config.yaml
num_hidden_layers: 14
hidden_size: 256
num_attention_heads: 2
num_key_value_heads: 2
head_dim: 128
intermediate_size: 768
vocab_size: 2048
hidden_act: "geglu"
norm: "layernorm"
norm_place: "pre"
norm_eps: 1e-05
positions: "rope"
rope_theta: 1770.0
rope_fraction: 0.25
qk_norm: false
attn_scale: 0.0884
bias: "all"
tie_word_embeddings: false
parallel_block: true
init: "normal"
init_std_qkv: 0.0402
init_std_o: 0.0
init_std_up: 0.0402
init_std_down: 0.0
optimizer: "soap_variant"
learning_rate: 0.00256
beta1: 0.95
beta2: 0.95
weight_decay: 0.24
lr_head: 0.00858
max_grad_norm: 1.0
warmup_steps: 200
schedule: "wsd"
decay_fraction: 1.0
decay_shape: "linear"
final_lr_fraction: 0.1
batch_tokens: 131072
max_seq_len: 128
doc_mask: false
train_tokens: 459800000
max_steps: 3508
dataset: "wikipedia_en"
Each number is 128 + 32 x the weight over the matrix's rms, rounded and kept within 0 to 255. Layers, rows and columns count from 0.

# layer 11 attention key, 256x256, rms 0.0515, rows 105-209, columns 64-127
[[124 137 154  89  66 138 201 125 136 174 117 101 133  77 110 198 146 149 168 143 122 161 202 154 207 136 129 101 120  90  60 156 141 155 121 127 107  82 155 127 116 103 192 140 137 113  91 135 177 150 143 129  83 116 101 111  98  90 161 102 111 104  90 149]
 [104  70  94  68  18  79 154  63 129 128 160  76 128 141  95 122  98 185 113  95 126 105 115 125 144 134 186 157 144 115  89 107 194 114 103 147 128 140  51 141  88  46  93 183  77 171 162  97  91  90 143 119 141  70 116 118  54 124  92 145  64 111 156 123]
 [125 103 114  96 116 136 128 143  52 133 169 177 106  85 148 131  85 158  72  94 139 137  87 131  85 174 152 139 139 160  95  94 132 118 117 154  91 143 144 108 100 125  78 108 139 135 147 170 103 114 124 145 129  98 151  97 161 137 194 100 111 135 154  83]
 [ 87 197 120 140 146 125 166 109 150 188 126 138 133 170 147 172 151 151 231 111 144 101 113  84 112 124  83  99  77 183  82 156 165 133 114 135 143 143  63 142 121 103 133 205 136 154 108 128 155 188 174 127 103 204 171 131 152  95  82 121 140 194 151  99]
 [ 74 150 156 117 125 136 120 135  81 119 133 100  95 105 121 115 171  43 105 157  81 122  76 104 115  91  94 121 169  87 125 135 140  66 110 111  54 159 156 122  96  80 123 105 122 168 100 212 104 113 127  74  60 131 135 109 101 112 122 123 156 172 178 177]
 [ 43 184  79 166 119 127 151 131  88  82  28 155 128 171 117 134 145 104 111 184 180 143  33 146 129  82  91 145 100 246 170  79 186 246 121 108 127 134  86  36 119 125 156 167 137 144 103 135 109 141 135  93 174 158  93 147 109 123 143 114 156 143 100 173]
 [ 60 181 122  88 170  62 146 115  82 146 122  97 202 138 167 114 144 176 182  93 118 142 158  47 245 148 136 161 100 154 147 168 134  94 108 130 129 187 151 114 112 147 136 150 111  84 138 113  91 122 101 207 114 168 113 129  94 115  94  68 152  71 164 104]
 [109 119 130 188 132 131 198 123  99 162  91 115 131 140 204 123  95 110 133  83 128 172 145 152 116  93 138 141 156  82 106 129  79 152 147  32  83 121  69 176 139 133 115 109 123 148 154 167 115  85  94 108 104 106 120 132 161 103  98 127  85 102 148 154]
 [ 61 131  46 102 123  81  76 152 150 107 168 113 115 120 138  31 103  65 166 120 170 118 176 145  76 171  87  97 125 108 142 142 109  94 157 148 126 127  87  95 122 142  94 133 160  88 184  34 112 104  75  89 120 132 126 133 112 118 143 117 112  87 104 175]
 [ 63 120 119 180 137 146 125 149 138  91 129  74 137 102 158 164  62 115 153  98 109 118  81 147 210  56  79 131 119 184 255 184  77 137 127 134  55 164 163 144 104 162 135 130  60  87 130 152 111 181 143 133  82 186 108 122 107 120 138 150 123 155 149 138]
 [125 129  85  80 137 169  68 129 163 122 140 190 129 127 125 151 145  74  93  90 145 143 129 164 202 121 157 136 133 138 173  88 123 160 113  96 122 123 112 128 134 152 143 131 130 122 176 218  79 119 173 121 131 221 118 139 135 187 167 191 166 118 124 135]
 [160 147 175 127 128 110 138 141 119 109 185 139 102 163 155 204 111 202 195 143  98 201 110 116 125 139  69  77 138 132 132  91 114 121  94 164 178 120  82 152  93 130 121 103 132 145 107 138  11 170 174 140 124 116  76  82 138 219 126 137 148  66 120  58]
 [ 89 182 101  99  88 118  90  55 193 152 129 118 113 152 141  90 194 152 109 167  99 124 156 153 131 190 168 130 139 121 152 195 145  70 164  81 128 147  71 174 156 175 144 125 116 103 115 171 100 169 125 202 119 101 119  84 145 133 143 146 133 143 171 144]
 [ 40 105 122 125 174 115 104  99 131  41 213 159 179 131 143 123 115 185 141 134 134 145 138 144 103 106  42 159 164 170 125 137 119 147  99  89  92  84 159 107  86  82 117 198  71 163 144  89 156 130 145 124 169 129 155 104 162 137 124 113 136  79 133 123]
 [160 107 112 152 114 132 141  59 229 107 144 146 175 189 223 131 117  95 137 151 136  92 127  79 144 118 127 165 148 112 205 134 137 111 105 162 149 104 104  99  70 107  94  75 131 152 119  89 163  93  45 133 151 126  65 169  98 144 132 114 117 122 176 119]
 [128 137 140 140 110 171 182  94  67 120 114 135  94 127 120 138 105 127 194 122 149 123 116 105 100  77 128  29 153 172 113 125 178 120 149 166 202 110 109  87 145  88 134 157  99  85 182 104 135 157  97  97 117 135 156 101 159 189 144 159 100 156 126 137]
 [105 108 104 191 152 116  97 124 107 108 149  80 129 108  72 138 157  83 100 101 105 122 126  62 144 112 128 107 149  73 118 147 181 222 131 132 111 130 135 100 105  69 150 104 107 114  69  33 132  97  70  84 124  54 123  81 115 117 231 149  98  90 168 107]
 [133  78  98 157 148 193 172 178  79 115 177 148 130  89 164 139  87  90 129 116 106  76  94 138 139 101  90 110 182 159 135 148 132 225 203 120 179 148 150  92 103 211  92 103 155  93  84 155 107 208 138 141 117 157 112  91  74  76 153 148 123 118  98 100]
 [133  80  49 137 209 110  67  71  82 182 114 152 125  93 105 179  96 137 152 138  61 126 159 134 113 145 102  85 127 159 115  95  34 132  84 151 176 202 174 143 104 132  59 179 105 106 103 104 151 115 140  46 126 120 146 130 157 118 116 130 131 161 180 161]
 [ 85 154 108  37 124  90 138 101 158 112 154 128 188 109 119 191 117 126  98 185 156 120 137  78 119 153 154 112 172 163 118 124  65 139  68 156 108 156  91 143 167 133 164 128  77  66 122  92 129  63 138 118  99 179 185 148 162 162 143 115 157  87 155 148]
 [102 110 161 144 178 157  97 155 177 133 128 147 114 119 150 151 126 176 135 124 144  98  87  85  88 158 151 132 105 119 124 112 185  80 109 159 192 143 173 120 100 130 135 138 186 137  99 118 183 159  96 125  73 131  99 146 105 135 140 155  69  87 133 222]
 [131 154 151 146 157 118  50  78 118 120 128 119 124 184 160 178  68 129 155 153  46 127 113 135 164 172 125 154 152 180 224 136 120 100 184 116 159  95 126 169 126 100 163 215 128 126 134  83 106 127 183 112 162  93  94 189 100  78  96 131 149 107 133 122]
 [159  95 206  55 121 119  88 171 125 140 160 105  93 101 136 136 119 103 103  81 136 157 150 104  84 171  76  66 153 143 117 234 132 123 139 134 177  67  87  91 144 145 189 121 135 200 140 137 185 149 157 134  92 123  96 132 133  92 139  91  91 135 122 159]
 [129 113 128  93  93 135 111  70 127 100 142 122  99 154 122  96 130 127  99 129 130 116 135  90 114 185  90 144 117 115 127 139 123 153 111 128  89  95  93 132  98 100 118 116  98 148 130 114 122  67 129 104 119  99 103 136 124 132 121 143 153  85 108 137]
 [ 81 129 142 116  84 106 107  87 125 130 162 110 108 141 138  99 130 145 105 125 115 108 146 114 116 142 116 158 111 132 111 135 114 176  79 121  79 112 108 117 110  90  99 148  98 124 143 111 164  88 165  91 125 135 111 135 152 149  97 130 135  93 123 139]
 [ 77  90 123 118 142 139 119  80 135 127 149  81 103 120 172 121 137  93 126 128 138 114 175 111 113 162 119 115  88 138  83 151 122 161 132  94 103 131 108 134 100 115 101 149 112  72 104 123 167 109 147 127 117 116 105 108 110 140  99 159 156  92 138 128]
 [123 122 137 151 105 157 158 122 126 135 121 128 126 144 155 104 114 106 136 162  96 136 132 148 147 150  93 154 148 171 109 143 121 157 152 143 122 179 124  97 139 122 143 152 142 143 121 128 131 121 157 140 115 142 150 144 139 119 125 158 128 122 124 109]
 [129  96 159 121 146 123 131 115 123 145 134  76 115 110 103 133 100 114 106 110 160 147 133 117 113 134 139 108 125  98 134 169 118 117 117  88 105 141 129 157 146 127 119  98 123 100 107 114 115  94  82 126 148 124 104 107 141 112 121 139  91 143 136 160]
 [119 139 122 103 148 155 127 138 157 121 134 120 155 154 133 155 159 168 154 161 123 134 146 166 156 113 134 145 148 156 150 113 121 170 161 169 158 121 139 138 123 171 138 163 142  99 137 178 144 151 118 187 154 134 125 168 159 120 180 103 116 155 118 159]
 [110 150 136 128 127 110 192 150 107 130  91 119  94  98  84 152  78  88  96 162 129 138 129 182 114 143 201  84 103 103 152 127 155 110 186 143 158 163 172 166 167 169 107 117 139 131 132 113  57 101  62 159 131 105 150 144 160 105 157 130  87 155 130 168]
 [111 121 113 171 180 141 177 155 142 136 175  84 173 145 143 142 133 175 140 168 132 135 139 130 133 129 120 147 146 149 109 162 120 170 189 131 121 173 151 136 111 207 130 163 151 127  89 127 125 125  69 156 214 151 125 138 168 118 134 140 171 152 141 150]
 [148 152 136 179 163 188 217 160 168 154 181 121 109 170  78 176 127 119 126 187 164 137 172 167  87  90 184  84  78 121 179  88 193 130 183 181 130 136 183 209 131 217 163 135 123  78 183 133  80 106  61 163 129 125 151 173 147  57 209 107  81 148 107 101]
 [176  96 100 184 183 135 101 131 130 111 137  92 142 109 117 125 162 151 128 101 128 148 122 153 167 104 198 177 176 109 118 131 149  34 147 103 199 187 157 126 188 163 177 103 176 184 136 183 129 114  80 173 156 144 126 191 193 102 130 149 134 148 137 131]
 [113 130  86 117 161  85 123 141 124 129 127 103  83 115 152 185 109 123 130 163  91 170 104  44 121 102  71  88 134 138 145 156 103 121  82  96 188 175  80 108 195  68 129 168 134  91 125 172  99  58 106 131 119 151 111 163 155 130 168 158 138 136 115 150]
 [ 84 123 119 128 140  60 154  98 173 117  77 113 100 147 122 173 139  98 131 106 144  74 146 141 128 134 154  93 128  92 150 113 167 101 129 172 106  73 157 155 108 157 149 163  90 121 132 105 134 130  82  70 130 107 117 107  95 138 144 166 134 196 187 122]
 [ 80 133  88 134 135  63  93  97 109  83  83 124 122 150 129 109 160 120 136 109 153 157 130 129  64 109 131 119 136 144 148 132 152 135 112 136 113 149 124 121 119 104 110 172 173  83 160 119 100 168 172 127 143 101 134 135 139 208  89  74 130 143 119 127]
 [121 124 118 159 125 109 126 168 156  84  91 118 171  71 130 134 135 142 122 168 217 139 110 103 116 170 179 151 127 126  78 165  85 124 165  69 160 163 167 137 120 110 105 145 101  97 156  90 105 118 139 120 169 140 107 132 149 128 125  67 124 146  72 128]
 [164 136 110 145 137 112  82 140 125 110 126 105 121 152  47 147 103 125  78 116 164 126 109 138 145 145 125 131 148  71 138 179 101 158  68 119  89  98 103  82 136 165 194 153 124 151 152 137 146 115 200 116 119 146 125 142 138 143 108 177 167 154 144  52]
 [108 109  76 163 113 135 127 129 129 141  77 109 170 150 157 115 164 112 104 170 101 145 138  97 111 110 121 139 131 100  90  79 128 116 113  81  75 124 134 121 103 126 178 152 110 157 136  97  99 134 141 107 146 162 145 194 127 150  10 126  97  79 127 166]
 [125 124 133 102 119 117  97 111 148 106 145 127 118 107 141 131 137 112  57 131 124 127 126 130 105 131 135 106 139 139 128 116 126 115 124  99 120 117 132 136 152 127 126 109 130 131 123 139 102 146 129 136 151 137 140 131 130 121 106 109 149 127 114 130]
 [135 132 105  88 127 145 136 131 139 131 145 154  88 162 127 149 153 109 106 139 140 126 102 135 125 165 133 128 131 125 165 161 131 124 119 132 146 114 134 109 160 123 127 127 111 133 139 131 129 139 126 133 163 128 139  97 117 120 138 137 150 115 122 132]
 [124 141 132 141 100 160 116 157 144 123 149 119 145 135 145 120 159 135 141 126 146 118  93 165 134 126 134 150 112 143 140 127 144 111 136 160 129 105 128  80 135 137 146 109 122 129 156 140 103 158 131 149 108 141 137 135 151 138 128 126 153 132 105 116]
 [134 130 134 127  87 100  87 105 130 137 154 171 123 148 126  96 141 165  86 111 161 115 122 102 140 164 133 151 154 120 124 155 132 165  91  86 133 122  94 109 116 102 116 133 143 164 158 138 146 155 145  55 109 136  97 119 111 167 120 151 123 129 142 140]
 [ 82 131 109 151 175 188 167 146 147 135 121 121 142 114 175 199 110 123 138 165 145 137 141 165 135 121 143  95 148 173 115 128 138 112 177 189 126 174 134 135 151 177 142 122 161 110 119 150  96 135 115 180 129 158 140 163 177  70 163  95 135 158 148 116]
 [171 138 131 125 116 119 117 159 130 106 114 179 147 130 146 135 160 161 166 158 115 124 134 136 130 143 126 152 149 155 142 116 129 128 112 168 144  91 138  81 139 120 129 116 120 148 146 168 156 214 157 145 130 137 136 159 117 158 150  99 149 135 133 124]
 [110 141 114 173 136 175 141 148 145 144 148 124 132 141 152 162 136 156 135 188 145 107 149 139 155 122 124 126 156 206 132 111 166 148 113 135 142 218 113 137 126 190 158 180 132 101 147 163 113  86 167 150 140 161 158 139 152 115 103 114 200 130 120 106]
 [166 173 141 104 108 132  74 127 146 118 161 141 134 126 144 130 129 165 138 128 138 128 127 110 112  60 126 168 149 105 105 129 120 183  97 170 109 109 139 133 134 125 114 115  98 137 103 189 157 181 164 100 146 128 112 116 151 134 162 136  83  54 100 117]
 [ 97 138 153  78 110 167 155 101  77 117  86 146 156 153 102 129 138  75 118 152 123 132 108 137 103  84 111 150  43  97 141 167 121 154 162 155 111 106 169 125  88 177 158 149 113 119 120  67  94 153  91 138 137 112 107 103 155 122 143 126  98 170 144 162]
 [119 144 165 108 210  98 119 130 164 147 108  85 179 157 153 125 157 158 136  97 103 103 105 139 178 143 149 128 185 111 139 126 208  84 157 106 124 117 131 109 135 192  78 164 131 150 120 131 170  71 105 130 196  86 113 176 122 130 136 141 152 131 120 127]
 [121 112 147 157 156  78 127 173  86  68 134 134 194 130 162  96 169 132 114 115  85 100 112 106 146 127 146 111 123  93  94  97 142 113 184  67  93 145 106 105 108 106 138 106 137 171 157 142 137 141  95 102 144 107 122 142 155 139 137  91 137 103 113  76]
 [118 134 157 120 154  55 132  93 124  95  99 125 121 183  75 150 114 123 121  95 135 138  52 115 168 148 125 161  97 168  98 149 107 101 145 120 137 155 133 106 163 125 129  91 111  97 164 109  87 114 109 158 115  91  55 158 110 160 124 166  99  92 203 164]
 [101 149 112 123 157 118 163 115 135 150 115 174 124 131 133 171 169 124 155 124 122 173 127 120 236 143 117 185 101 147 160 109  85 125 113 129  80 117 110 142 138 124 116 113 136 147 138 136 112 120 102 174 110 107  80 143 139 144 140 102  89  95 162  99]
 [107 139 102 124  77 148 126 119 146 140  57 134 124 180 130 133 101 122 136 110 177 176 149 176 162 152 154 131  83 145  95 101 146 131 182 128 150 134 148 112 147 158 109 101 150 131 110 118 122 169  91 100 118 123  96  78 120 165 127 164 135 139 112 153]
 [152 162 176 141 151 182 120 205 100 122 139 117 111 114  50 106  90 154  95 145 159 137 160 141 184  68 104 133 151 101  95 141 151 166  89 150 143 115 112 106 131 128 148 103 133  98 101  99 188 118 169 190  93  48  48 164 115 185 130 148 133 122 133 188]
 [122 161 174  46 145 162 161 114  84  88 161 186 118  88  98 102 156 110 115 143 177 207 177 168 142 115 131 153  82 121  87  66 125 185 136 101  87  97 110  76 171 158 167 154 153 150 124 133 102 231 168 159 112 114  98 135 175 107 103 120 158 149 142 154]
 [162 172  85 182  99 104  89 137 186 137 109  65 133 119 111 149 170 141  27 122 122 174  95 123  74 106  97  74  67 101 121 137 167 212 124 109 151 162 128 112  67 114 165  76  88 116 162 166  95  92 122 108 124 126 159 125 163 131 153 144 174 150 170 150]
 [201  75 133 111  95 132 118 103 137  95 125 135 125 109 106  97 115 126 112  86 183 187  81  88 122 149 119  94 119 115 143  77  80 153  92 125 163 170 122  63 136 106 130 129 127 119 150 203 182 124 117 106 134  77 133  98 140  96 151 131 133 109 132 174]
 [132  68 111 121 130 126 134 128 117  98 156 115  98 106 154 160 142 127 149 109 162 208 156 141 115 126 115 108 135 139 136 156 139 149 102 163 170 104 158 174 127 133 130 128 110  94 119 161 103 138  96 204 122 101 111 123 130 151 117 133 141 133 133 142]
 [ 92 178 112 146 148 128 120  90 155 109 108 142 140 119 160 157 105 125 135 156 115 160 141 150 182 125 114 134 155  87 119 169 107  90 174 146 140 153 138 157 149 126  96 131  57 148 173  89 126 101 165 144 107 112  58 165 132  78 151 183 103 112 123 122]
 [135 129 116 107 133  93 105  95  91  77 149 117 127  98 154 109  88 107 146 153 131 155 173  92 158 120 132 103 144 115 113 169 129 125 107 165 139 173 145  98 137  76 148  36 155 138 162 162 126 152 106 128 132 105 134 125 106 161 111  71 118 100 128 117]
 [105 156 103 153 162 160 154 167 112 122 127 125 170 120 133 126 134 126 138 122 128  77 110  97 182  86 138  95  81 126 196  83 128 140 107 173 112 123 184  43 136 141 109 183  83 106  95  78  78  78 125 104 105 159 143  97 157 151 168 158 140 139 127 148]
 [130 210 163 113 169 102 128 129 137 129 131 139  85 107 160  81 169  94 157  99 138 105 153 105 146 107 143 119 123 152 153  92 162  67 119  69 120 130 177 125 130  98 152 156 133  93 119  91 162 151 201 142  95 112 165 155  89 135 136 159 107 130 102 112]
 [115 141 141 107  72 149 106 131 101 142 116 157 131 130 149 148 103 117 131 115 125  89 139  94  93 136  61  74 133  88 134 138 194 192  79 115 124 129 101 123 136 184 120  97 137 152 125 141 115 109 134 146 115  86 132 106 130 119 136  93 129 113 158 106]
 [139 107 109 134  89 141 114 131 113 172  95 145 156 130 128 169  62 112 120 124 182 141 151  81  90  88 116 142 147 107 103 123  98 154 140 126 133 120 137  93 180 102 201 113 124 109 170  90 193 141 151  98  99 107 192 153  95 120 131  88 121 113 136 183]
 [162 169 188 153 129 165 143 125  78 130 129 138 157 147 124 120  98 145  90  90 116 119 100 124 149  72  97 123 116 162  83 106 101 124 162 149 147 141 170 132 127 156 109 169  70  91 129  80 147 112 157 159 159 121 133 104 179 100 122 149 138 165 123 104]
 [128 113 102  54 148 125 126 121 123 164 148 139 153 156 115 149 149 104 118  54 111  85 152 146 116 130 147 107 115 165 100 232 111 150 141  90  69 141 180 118 158 184 117  54  92 129 145 158 116 142 182 176  94 170 117  98 125 144 134  91  98 114 116 136]
 [114  93 112 107 151  99 103 114 104 164 163 108 142  81  83 146 128 115 146 118  87  96 101 169  97 115 163  88 115 140 140 151 143 131 134 120 169 132 129  89 151 108 151 192 102  95 113 150 133 127 136 116  90 141 161 124 158  94 157 122 150 106 140 118]
 [136 119 114 147 133 144 109 111 148 148 186 154  95 104 168 123 116 168 146 124 159 179 133 136  34 122 149  93 155 135 117 129 125 184 114 103  53 126 164 182 173 146 161 151 106 138 113 130 137 155  66  94 129 142 107 123 170 133 107 125 107 166 166 141]
 [103 105 132 123 167 144 131 131 154 145 118 137  92  63 127 154 115 194 147 165 103 197 150 101 134 130 132 111 160 235 172 178 141 164 106 180 105 102 128 148 101 161 103 193 119 123 123 111 108 152  91  88 127 129 160  99 187 169 109 161 159 171 140 164]
 [123 150 128 102 115 136 163 102  90 157 102 138 132 131 136 180 121 153 110 165 126 161 161 172 111 122 152 164 146 131 101  95 162  86 100 153 121 159 110 139 137  80 123 141  66  98 159 129  98 142 169 104 136  95 154 111  92 175 112 131 140 135 139 101]
 [ 92 112 102 175 127 164 164 117 153 123 153 124 187 120 135 136 203 145  82 129 115 127  86 119 112  85 110 113 175 109  85 177 129 147 152 131 161 128 167 156 119 166 104 170 129 102 113 139 106 110 119  95 116 145 119  99 131 111 148 183  40 142 144 130]
 [114 103 160 124  74 141  90  82 101 115 153 159 112 108 119 112 162 141 183  93 155 135 172 147 123 141 128 121 174 176 126 103  93 126 127 136 145 147 142 134 115 102 101  41 157 176 157 104 158 114 100 103 150 140 127 127 102 184  98 109 124 144 171 133]
 [138 145 145 112 101 186 135 122 192 117 115 141 114  78 166  73 137  94 115 131 139 150 130 143  92  92  68 130  86 115 110 116 121  84 176 140 101 121 117 160  95  84 133 112 153 107 136 115  94 129  89 121  67 157 147 125  87 149 117 123  89  40  98 124]
 [124 128 149 187 143 175 132 121 107 143  71 127 150 126 134  82  75 163  95 117  97 115 116 152 114 123 161  99 183 121  81 127 115  71 207 127 135 152  64 200 143 173 105 138 141  98 123 167 169 132 126 153 123  93 115 132 127 104 131 146  95 128 170 111]
 [116 143  83  91 119 156  97 168 142 142 111 131  98 155 146 136 106 163 137  76 116 149 185 169 167 122 141 157 188 151 120 163 100 163 145 127 127  77  94 127 102 105 106 127 136  49 110  76 125 218 146  94 117  82 136 118 102 112 114 152 104 100 100 131]
 [124 207 140  42 112 108 160  86  97 138  97 152  96 108 101  94 175 128 173 147 127 158 140  91 141 151 101 131 153 173 110 135 148  62  99 128 151 147 131 190 143 168 127 124 164  70  74 119  93 150 103 105  67 200 142 117 146 181  81 134 137 129 161 128]
 [138 123 129 139 117 152 121 108 129 151 145 115 101 119 100 148 138 125 137 136 133  88 130 133 169 104 150 135 152 103 116 131 131 115 139 110 203  72 107 106 151 139 152 168 134 140 104 184  87  57 159 154 148 162 188 126 140 186 130 120  99 143 140 120]
 [142 153 119 166 131 125 128  80 163 168 162  99 120 115 137 113 210 145 135 114  91 135 149 161 106 138 148  80 176 157  73  87 117 107 139 143 150 122 151 172 105 119 139 150 124 131 172  88 152 146 130 100 111  68 151 122 131 165 164 133 150 124 158 105]
 [104  96 143 105 111 123 170 119  89 136  95 108 159 131 129 166  95 146 159  70 167 126 140 150 158  82 116 157  98  31 196  90  96 109 164 113 122 140 128 160 107 133 140 115 137 124 186 188 128 161 131 137  86 148 123 102 194 153  71 184 158 154 174 112]
 [109 174 125  96 148  90 111 169 150 148 165 144 101 126  68 110 168 146  93 113  92 113 122  92 133 188 153 126 127 162 159  95 145 144 116 144  67  78 147 177  90 166 132 134 126 127 184 115 211 105 107 111  55  90 150  68 123  91 176 135 149 128 135 116]
 [156  88 108  84 139 125  68 118 128 125 117 113  79 126  91 117 147 124 102 162  91 161 144 111 165 225 102 199 150 138 119 139 127 138 112 120 156 101 100 122 109 110  95  97  96 159  85  79 119 166 154 163 147  96 147 127 140  71 145 181 122  99  68 116]
 [120 119 148 116  92 122 141 138 148 121  75 105  73 103 121 106 124 175  84 112 153 111 112 144  92 146 143 153 132 127 156  97 108 109 117  99 148 152 150 145  96 104 154  97 154 165 113  96 100 133  87 131  72  68 112 108  68  85 118  83  88 136 109 126]
 [102 150 133 139 144 150  84  91 138 139 128 150 107  84 117 176 125 135 154 105 101 135 142 151  60 172 145 107 127 141  81  87 100 115 108 101 147 147 108 197 176  96  96 122 141 105 113 141 128 133 155 156 121  48 104 143 134 143  99 156  80 173  74 120]
 [140 158 124 134  63 144 139 143 127  96 102 152 107 160 144 157  94 114 132 138 129 102 149 151 116 143 161 124 129 118 118 130 144 180  73 113  79 111 120 134 138 126 161 135 135 189 171 154 110 114 143 118 139 177 132  86  91 159 123 133 100 123 106 147]
 [ 90 121 145  74  97 173 140 132 133 131 149  86 131  95 136 144 134 176  95 168  69 109  73 162 128 175 133 140 124 166 125 148  63 165 107 119 130 165 161 102 126 127 149 154 124 139  98 138  87 170  98  77 117 137 133  94  86 104 117 134 144  80  71  86]
 [140 146 140 165 176 118 130 151 124 144 105 137 134 104 177 136 148 121 118  76 152 110  99 138 145 113 113 146 106  65 128 123 136 173  94 116 121 111 143 107 153 112 132 162 142 113 138  92 125 109 107 131  80  92 132 181 148  64  36  94 128 115  95  72]
 [167 192 148 109 124 139 183  95 132 113 110 212 138 113 174 132 133 125 146 112 119 139 124 132 100 154 158 149 175 152  71 141 118 141  66 172 130 144  92 121 118 142 104 120 149 142  93 120  77  75 101 121 129 159 114 113 111 105  98 126 165 115 136 157]
 [106 146  71 115 148 150 145 165 135 146 169 156 143  69  96 103 126 135 188 132 136 106  75 177 118 122 132 152 118 128 104 128 162 124 131 146 130 130 160 109 136 177  50 127 106 126 127 129 128 133 127 157 118 112 161 132 129  96 138 107 163 130 115 147]
 [179 124 146  96  70 156 120 131 107 117 129 165 125 114 108  88 132 170 124 121  88  89 146 138 118 134 177 146 204 146 144 130 158  92  95 161 147 177 128 161 112 166 155 156 121 104  58 141 109 123 124 109 133 125 127 128 100  76 163 159 124 107 127 115]
 [110 134 100 180 134 137  95 122 164 107 153 102 120  92 120 147 128 102 140 135 100  44 114 145  84 106 135 168 152  86 148 217 138 122 129 121 119  90 153 118 164 113 100 125 140 165 140 133 131 149 130  93 132  99  89 147 143  88 126 140 170 117  75 163]
 [ 95  98 139 196 185  67  98 123 150  85 145 109 108 120 167 170 157 128 137 149 178 159 122 101 176 109 117 103 134 138 153 134  62 193 101 145  91 169 140 114  95  86 122 117 133 160 136 146 107 160 109 170 119 191 149 112  95 135 111 122  74 136 179 111]
 [111 116  88 115 141 189  84 103 112 141  92  98 139 149 169 140  79 155 138 157 103 142 103 113 102 129 181 112 176 175 130 187 144 130  84  98 100 172 112 115 160 172 137 152 149 169  87 119 110 124 107 117 102 120 100 117 112  90  63 132 111 153 200 135]
 [ 89 155 137 156  99 122  96 141 131  57  77 135 102  86 114 124 182 140 122 218 153 135 110 112 118  98 119 115  89 116 128 106 148 150 129 120 112 104 157 151  62  92 169 135 167 139 125 131 116 175 112 143 112 117 142 122 140 148 159 119 113  85  84 140]
 [201 135 172 184 174 137 161 148 131 129 125 132 104  74  97 131 125  42  92 137  66  97 138 111 132 127  86 155 166  70 135 130 126 183 132 187 177 103 195 106  96 113  95 109 120 156 109 163 176 138 152 123 196 102 155 111 147  89 114 176 176 129 110 129]
 [139 104  80 147  91  97 136 131 130 124  81 119 163 125 121 128  82 159  86 148 118 158 166 178 189 140 107 164 128 111 167 155  61  99 116 137 134 187 133 166 170 151 124  84 145  68  95 185 120 175 164 140 188 110 103 149  89 115 130 145 109 172 165 134]
 [137 153 127  93 137 131 100 130 177 162 148 147 138 127 140 123 182 135 160 109 126 159  69 171 144 179 183 173 144 150 120 160 157 106 134 140 205 122 182 161 181 130 146 116 168  98 164 149 147 100 164 132  91 105  88 175 109 115 104 126 171 115 105 143]
 [119 166  88 163 157  94 126 135 103 122  88  95 161 153 117  77 160 212 146 130 165 112 131 126 167 117  54 139 149 167 157 116 125 166 151 120 165 169 172 129 141 151 169  78 126 125  83 149  86 135 155 138 162 172 122 119 125 193 128 117 132  93 102 107]
 [117 116 139 160 124 149 166 133  99 125 111 126 167 113 145 144  57 134 182 144 143 147 101 131 148 114 118 141 107  96 136 157 112 164 131 105 110 112  90  82 185 185 155  64 137  68  74 125 163  79 124 155 118 162 105  85 106 140 127 126 152 148 156 105]
 [149 147 116 148 159 141 103 149 150 152 206 157 198 163 140 133  85 155 124 186  96  91 183 164 164  81 151 160 153 171 149 133 153  77  99 113 101 148 116 122 163 159  88 163 105 124 135 123 147 103 123 142  85 168 102 124 101 114  95  28 131  81 150  70]
 [133 124 108 128 141 188  94 158 119  83 173 190 139 131 190 122 138 183 169 140 142  94 217 123 158 158 126 170 187 138 137 118 117 118  84 169 130 136 124 159 176  84 186 167 120 126  95 149 137 122 174 157 110 109 121 157  72 116 165  78 208  82 100 139]
 [115 120 136 197 117 117 168 174 155  85 158 134 117 131 114  89 138 127 129 109 101 143 105  95  97 128 144 113 130 160 129 182 119 155 170 128 136 121 132 101 157 126 133  98 113 160 169 120 171  94 130 128  94 176 122 123 213 121  85 102 117 107  34  63]
 [112 104 175 144 124 102 139 136 137  89 111  78 186 140 152 144  80 102 103 135  93  56  94 163 171 131 109  74 143 152 156  48 137 117 128 135 135  93 181 113  96 160 127 170 132  80 181 142 121  35  99  97 200 135 133 133 145 127 153 147 130 115 171  81]
 [143 152 159 161 102  80 139 163 101 181 128 184 121 118 175 158 137  97 132 110 141 168 167 101 139 153 140 134 177 164 123 108 160 111 124 127 141 107 122 173 205 138  93 112 158 130 147 132 155 136 132 120 129 173 122 126 130 115 128  76  97 131 119 137]
 [159 126 156 121 130 144 147 148  71 131 152 152 113 108 136  77  97 124 208  86  95 163 106 130 198  60 141 145 175 118  86 157 118 148 157 117  84 108 115 102 192 103 139 156 175 158 167 104 106 137 158 134  88 126 132  95 140 103 113 130 133 118 161 103]
 [171 136 111 136  99 133 118  99 124  80  91  98 105 141  77 146 115 140 155 118 140 138 146 167 157 171  95 118  76 129 125  96  83 148  94 173 185 169 146  93 155 125 148 160 133 121 181 175 158 173 161 172 178 101 118 107 125  91 111  39 115 103 133  95]]